Weights of a small transformer language model.
Size: 14 layers, MLP 256 ReGLU.
Architecture: RMSNorm before each block, biases, tied embeddings.
Training: a variant of Muon for these matrices, 129M tokens, 7886 steps.
Each number is 128 + 32 x the weight over its row's rms, rounded and kept within 0 to 255. Layers, rows and columns count from 0. The size above them is the row's rms in percent of the matrix's.

# layer 3 attention key, 128x96, rms 0.0701, rows 0-32, columns 0-95
size [111 101 114 100  97  96  95 101  95  99  80 104  90 101  90  90 105 107  96  93 104  84  92 103  98  99  98 122 105 106 115 101  89]
[[116 157 109 107 119  52 146 109 176 121  86  67 110  80 169 115 115 118  99  86 143  52 162 131  98 179 134  84 137 132 153 127 116 166 117 186 196 150  89 122 128 127 118 151  86 166 104 165 117 179 186 100  79 124 162 107  92 149  88 162 122 103 143 104 162 128 142 135 181 165 106 111 160 194 159 184 108  73 164 134 160  99 126 140 114 139 141 139 160 126 131 128 123 160 168 142]
 [130 185  93 145 103 132  91 142 154  82 157 145 177 137 121 114  89 206 143 138  98 150 164 147 133  96 162 154 156 142 135 176 122  97 146  74  71 174 126 109 161 165 109 106 116 139 109 103 140  97 165 176 110 104 119 150 150 149 156 118 152 171 170  50 156 176 118 124 113 123 164 127 134  87 216  94 107 167 101 110 158 151 174 174 123 173 166 130 123 180 134 108 151 125  71 135]
 [103 136 110 149 168 112 183  65 130  79 109 119 120 124 117 139 190 120 148 125 147 127  96 166 116 111 119  89 193 126 144 100 119 183  56 139 138  95 183  72 160 108 121  97 118 131 128 183 107 174 112 146  84 154 143 143  78 157 142 157 138  62 127 167 161 121 100 130 168 130 138  76 148 112 111 159 158 179 156 132 130 184 123 107  58 128 113 154 108 181 176 149 149 137 107 186]
 [ 75 107  94 149 125  86  83 101 116 122 130  96  89 184  63  82 108 105 143  65 183  93 147 154 167 100 137  65 165 110 120 119 105 187 116  80 124 125 109 181 125 162 141  71 164 157 132 185 133 147 121 107 159  84  84  62 159 138 119 110 173 109 166 120  83 135 121 141 142  82  86  54 140 165 137 118 164 156 134 131 121 145 141 137  68 140 117 158 119 125 140 141 114 163 141 132]
 [ 91 102 163 172 164 166 109 136 101 156 150 141 142 171 139 117  87 120 177 107 137 111  81 182 105  80  85 127 112 127 130 131 131 141 132 116 153  67 198  86  78 179 124 125  97 135 145  73 140 149 146  67  97 103 172 180 149  98 101 131 120 106 123 118  85  84  70 170 109 116 147 158 117 134 123 177 167 102 128 111 116 169  80  93 137  89 107 163 139 100 132 114 179 162  54 161]
 [ 95 154 112 131  58 101 125  90  92 152 163 134 109 116  85 147  89 141 145 164  64 146 143 166  59 130 112  62 128 199 118 111  96 102  80 146 110  94 133 152 160 142  90 143 158 113 126  99 175 143 129 112 123  99 134 179 147 120 115  72 123 130 109 103 142 148 108 118  63 120 173 108 128 169 138  81  92 133 164 109  86  62 175 173 138 165 105  95 149 125 172 157 170 130  66 111]
 [145 150 143 133 185 141  57 161  88 102 168 125 152 196 130  64 108 157 101 134 131 115 157 167 130 157 196 147 111 111 144  96 107 135 117 204 122 113 164 151 123 159  79 148 153 129 135 118 105 146 109  75 142 108 102 148 169  76 134  95  95 124  80 164 108 103  97 107 109 126  92  93 155 133 146 177 177 131  70 104 135  89  80  70 105 166 153 152 132 136 176  97 124  62 127 135]
 [ 79 126 134 139 149 163  32  89  76  81 196 132  75 138 101 145 110 132 133 166 127 156 110 106 170 104 141 115  92 161 121 115  93  72  72 142 100  63 117 103 207 140 154 112 148 109 151  76 177 135 137 128 158 112 102 199 159 119 117 149 172 135 145  99 151  96  83 149 121  63 105 123 105 120 157 168 173 152  90 139 130 120 112 150 121 125 168 138 118 161 141 168 123 144 137 143]
 [110 130  99 106 183 154 189 133 182 151 133 154 115 136 108 146  91 132 106 135 124 127 135 161 136  60 159 101 103 155  83  80 175 196 129 120 140 121  97  77 129 156  85 119 133 139 116 127 163 145 143  74  95 108 158 136 127 137 189 141  82 170 166 182 140 173 130  68 179 178 145 112 108 167  57  99  92  79 126 134  66 171  97 138 135 180 136 125 117 144 152 132  98 139 151 156]
 [147  92 100  66 184  53 127 140  69 146  78 112 143 111 125 117  55 105 175 124 142 117 142 132 110 140 100 131  90  82 131  85 106 105 140 192 112 119  93 141 143 109 122  98 139 134  61 196 117 147 111 105  82 113 108 156 108 111 176 138  99 109 168 134 107 134 166  79  94 154 140 117 189 131 142 163  66 109 119 158  72 135 144 146 105  77 111 132 141 134 116 182 112  76 150 163]
 [173 111 182 143 137  91 166 158 173  92 106 135 133 117 134 147 158  90 163 120 138  98 147  88 212 156 143 150 168 137 124 123  99 161 120 152 149 124 116 142  76 157 140 110 113 176 100 165 164 138 140 172 138 162  73  89  69 141 141 126 133  85 141 199 139 147 163 141 229 134 138 119 160 111 180  96 109 112  76 131  95 176  96  75 102 114 165 162 138 169 165 128 133 136 129 161]
 [149 100 209 175 119 109 116 129  97 137  96  93 127 138 141 104 142 166 158 171 147 138 127  72 124 111 143 116 123 173 152 209 147 140 142  67 116 119 166 146 118 136 115 202  93 151  85 121 165 123 127 165 159 154 115 123 108 138 105 135  77 167 124 177  84 109 125 125 115 103 151 126 130  54 130 152 120 129  78  89  89 150  94 144 169  84 100  94 153  84  97  88  51 131 138 187]
 [ 73 104  99 158 177 157  70 171  64  87 144 131 105  99 168 155 155 122 115 111 141 112 114 160 145  96 119 103 180 159 159 157 148 147 125 161 123 132 225 108 146 170 154 106 103 107 146 155 121 126 168 147 114 129  93 119 202 117 132 123 151 124 105 109 137 123 117 156 144  71  32 186 130 130 110 109 148 171 114 115 160  69 143  94 144 127 148 128  63  93 119 153 136 172  91 139]
 [101  86  95  88 145 131 199 164 137 165  62 137 114 177 141 118 182 104 132 124 148 148  75  82 165  94 126 157 149 131 125 114 127 161 108 108 162 139  96 140  70  97 106 145 138 160 155 113  69  96 142 162  88 124 104 100  61 136 131 153 134 132 144 107 120 111 180  68 131 169 133  99 123  92  82 213 168 129  98 102  92 138 129 115 124 128 126 144  98 184 135  72 160  73 120 174]
 [ 52 116 146 140 174 146  93 146 168  82 111 128  94 144  91  94  78 153 135 118 123 146 109 160 157  77  95  61  97 158 158 162 118 127 153 148 149 105 149  73 138 157 140 136 103 103 117 153 184 149 137 157 115 122 127 154 147 174 203 130 124 148  82 123 102  98 138 185 149  78  78 157 140 126  74 170 118 174 106 195 136 143 145 170 147  42 141 149  99 110 123 149 129 168 118 120]
 [117 173 118 163 212 144 167 165 129 117 138 161 146 138 119 142 122  98 132 118 110 166 163  93 151 134 153 134 121  74 138  83 165 138 204 108  98 104 128  89  48 151 140 154  75  86 154 196 117 106 147 146 168 119  86 135 122 164 146 140  95  86 110 172 156 128 154 132 103 125 103 122  98 122 131 186 124 133  76  89 168 128  73 112 156  99 136 146  84 207 113 155  92 109 164 161]
 [140 144  94  92 130 127  87 118 141 146 120  94 113 133 120 122 199 124 124  99  87 112  70 192 142  92  96 109 168  98 151 124 139 109  92 147  94 137 101 117 141 139 109 132 182 151  73 174  63 138 159  60 102 146  99 125  92 182 149 113 183 119 113 170 140 183 145 142 170 168 115 154 188 102 106 192  84  94 115 154 174  78 105 134  98 130  63 121 116  94 133 127 133 104 175 139]
 [ 89 153  64 167 174 127 146 138 157 182 109 133 174 110 172 136 108 125  97 143 105  96 113 175 128 112 134  51 149 137 166 118 115 105  99 113  98 145 171 134 146 123 113 146 107 126 128 101  70 139 124  90 116 162 182 140  80  85 182 146 110 159 135 165 111 170 164 134 119 158 108 155 109 115 144  87 215 154 128 192 176 153 113 159  48 103 129 111  75 174 138 127 163 162 135 116]
 [111 177 163  64 169 141 104 160 151 149  78 112 202 126 159 127 177 132  96 117 129  79 136  99 161 108  79 125  94 115  96 106 131 144 107 149 148  76 172 118  54  90 180 156  73 110 120 179 162 139 124 172 102 133  66 138 115  97 139  62 103  90 154 139 145 116 162 121 133 153 143  97 108 106 160 106 144 127 108 152 177 168 146 132 161 149 115 141 106 111 177 130 129 184  76  88]
 [187 155 109 114  83 120  72 163 138 120 115 129 120 137  98 152 162 207 126 120 122  97 138 145 160 100 144  77  60 142 163 122 139 125 184 112 239 148 128 160  81 128 137  45 122 112  84  98  99 142 162 181 114 145 159 110 134  61 130 126 144 109 138 161 125 149 116 149 186 120 121 121 130  95 157  74 136 120 146 146 112 154 171 196 134  95 176 121  97 121 123 125 152 133 140 115]
 [ 71 117  91 178 108 126  70 170  75  98 110 183 184 113 150  91 135 144  67 164 100  94 131 190 129 135 117 160 144 111  46 131 176 175 100  74 101  91 162 122 128 154 123 113 149 162 125 167 153 104  80 113 173 124  99 147 145 157 172 137 142 173  59 157 128 147 117 160 112 138 111 110 106 141 178 135 153 133 153 103 151 116 132 220 155 140 129 112 110 101 134 126 153 150 125 110]
 [103 123 146 152  86 160 130 123 130  81 172 177 155 168 117 127 148 195 137 111 140  77 187 145  79 120 148 101 139 167 138 119 146 119 122  98 140  80 138 122 119 138  74 130 104 139 143 133 190 137 181 183 121 108 100 134  80 117 143 138 131 113 103 106 117 135 143 141  83 127  42 109 148 124 142  79 138 146 134 184  81  97 148 245 153 164 176 148 109 139  87  92 102  96 104 137]
 [ 96  77 142  89 138  97  74  96  92 108  80 172 135 119 120 141  99 104 185 122 148  94 184 108 182 135 123 111 122 174 127 152 161 125 146 127  84 126 185 133  93 200 126 143  98 137 153  77  65 163 100 140  96 177 108 100 133 118 131  70 165 104 130 178 222 168 162 137 165 116 143 129 119 138 159 103  66  80 114 122 114 117 107 131 137  93 102  96 148  95 100 151 118  95 108 147]
 [141 117 112 140 135 186  69  86 101 148 132 163 176 117 113  88 135 137 155  68 124 156  66 146 119 159  91 101 122 135 127 124 180 145 119 117 130 112 126 132 146 121  84 149 136  79 141 113 137 188 120  33 132 195 111 141 112 135  78  84 124 122 160 114  91 127 119 137 106  49 105 117 114 138 131  72 115 100 112 232 111 171 137 163 124  97  75 135  97 137 147 174 143  96 137 112]
 [189  89 121 148 153 143 168 142  75 119 113  94  91 149 159  74 114  83 107  90 124 115 120  68 139 160 122 149  94  60 121  94 150 180 189 126 145 143 112 116 119  66 164  94 125 164 171 157 128 108  83 105 135 122 109  78 125 134 103 146 105 107 167 185 160 122 139 114 154 151 165 119 174 116 112 139 109  37 168  93  97 195 128  93  99 119 183  94 100 140 129 103 109 125 107 139]
 [181 152 127  97 134 103 117  61 168 164 119 143 124 152  87 161 177 151 118 169 111 208 107 135  71  97 163 148 142 133 128 113 120  96 101  93 136 110  89  97 138 137 158 145 101 192 108 142 130  88 131 103  86  94 150 192 108  96 205 145 159 102 115  95 166 133 144 128 104 183 150 157  62 139 116 134 131 143 168 125  65 178 101 120 111 165 130 182 155 172 106  88 126 113 159 128]
 [121 201 169 183  43  62 145 130  59 130 153 130  96  92 108  97 134 132 133 132  84 144  96 136  89 135  82  93  45  91 154 116 119  84 150 152 120 178  83 133 111 130 184 138 142 137 135 130 162 147  71 151 125 129 146  96 150  96 104 130 188  70 119 148 186 133 157 132 141  75  84 116 121 141 103 166 157 111 141 118  91 131 181 166 135 122 156 121  99 112 127 139 151 119 144 104]
 [ 99 162 170 164 132 104 128 148 149 165 140  80 118 110 111 115 108  80 108 128 113 169 119 103  77  98 157 134 121 107 125 128  66  68 164  64 157 126 138 110 129 146  90 130 190 180 169  98 112 112 179 175  86 132 159  76 149 167  86 183 145 116 158  81 157  92 128 168 108 152 146 109 101 161 154 118  88 132 101 108  92 136 176 120 187 160 126 140 205 112  62 122 132 143 122 104]
 [113 185 144 110  60 175 135  74 146 140 124 164 102 141  98 136 120 176  68 151 153 163 125 185 133 144 121 121 118 190 137 146 107 136 116 145  60 110 112 116 109 128  76 131 127 134 108 138  94 180 137 120 145 161 117  66 178 117 120 133 131 116 164  52 104 128  98 179  68  99 195 136 116  76  98 157  77  94 121 104 137 149 106 164 145 156 176 167 100 170 147 139 128 172 162 115]
 [123 136 160 130 168 148  82 135 106 123 125 178 107  88 159 167 165 107 105  83 101 108  79 106 114  93  45 126  92 161 129 135 132 111 104  89 151  93 116 152 181 148  97 147 104 112 160 109  91 120 110 127 158  83 103  97 159 185 101 130 122 104 146 112  93 137 152 103 135 159 145 129 106 104 160 156 118  43 133 208 134 131 139  85 109  77 124  88  95 147 140  81 154 108 174 220]
 [129 128  93 129 135 160 107 122 121 149 133 148 113 109 134 198 155 136 140 146 152 121 122 144 150 138  91 206  89 118 137 157 116 177 118 203 138 148 138 169 105 169 215 100 172 149 147 165 134  75 109 162 158 122 169 198 131 103 141 131 117 172 113 129 153  66 108 136 111 128  95 172 123 140 101 156  94 134 151 171 131 144  94 109 202 106  70 118  99  69 134 110 114  57 139 168]
 [ 95 141  87 120 114  94  67 104 155 149  84 140 172 168 122  60  85 184 169 117 144 165 115 123 110 126 155 120 142 126 146 159 140 135 170 170  99 114 141 157 127 108 142 137 143 152 119 144 161 109 206 173 103 138 121 139 161 189 136 146 157 147  91 127  96 128 157 149 146 110 131 107 129 158  53  77  77 152 183 108 209 160 155 148 129  88 134  77 142 102 111 104 155 157 119  52]
 [138 120  69 166 131 132 174 194 152 143 173 107 105 138 150 126 107 131  89  87  97 122 145 108 111  93 119  84 196 150 175 172 102 138 137 114 178 175 149 132 124 172 121  54  67  95 144 159  70 133 173 145 164  94 104 102 147 130  67 150 111  92 127  48 141 126 149 193  71 112 127 148 121 130 153 173  62 130 113 144  92 121 154 158 134 139 143 148 137 170 135 152 120 134 130 115]]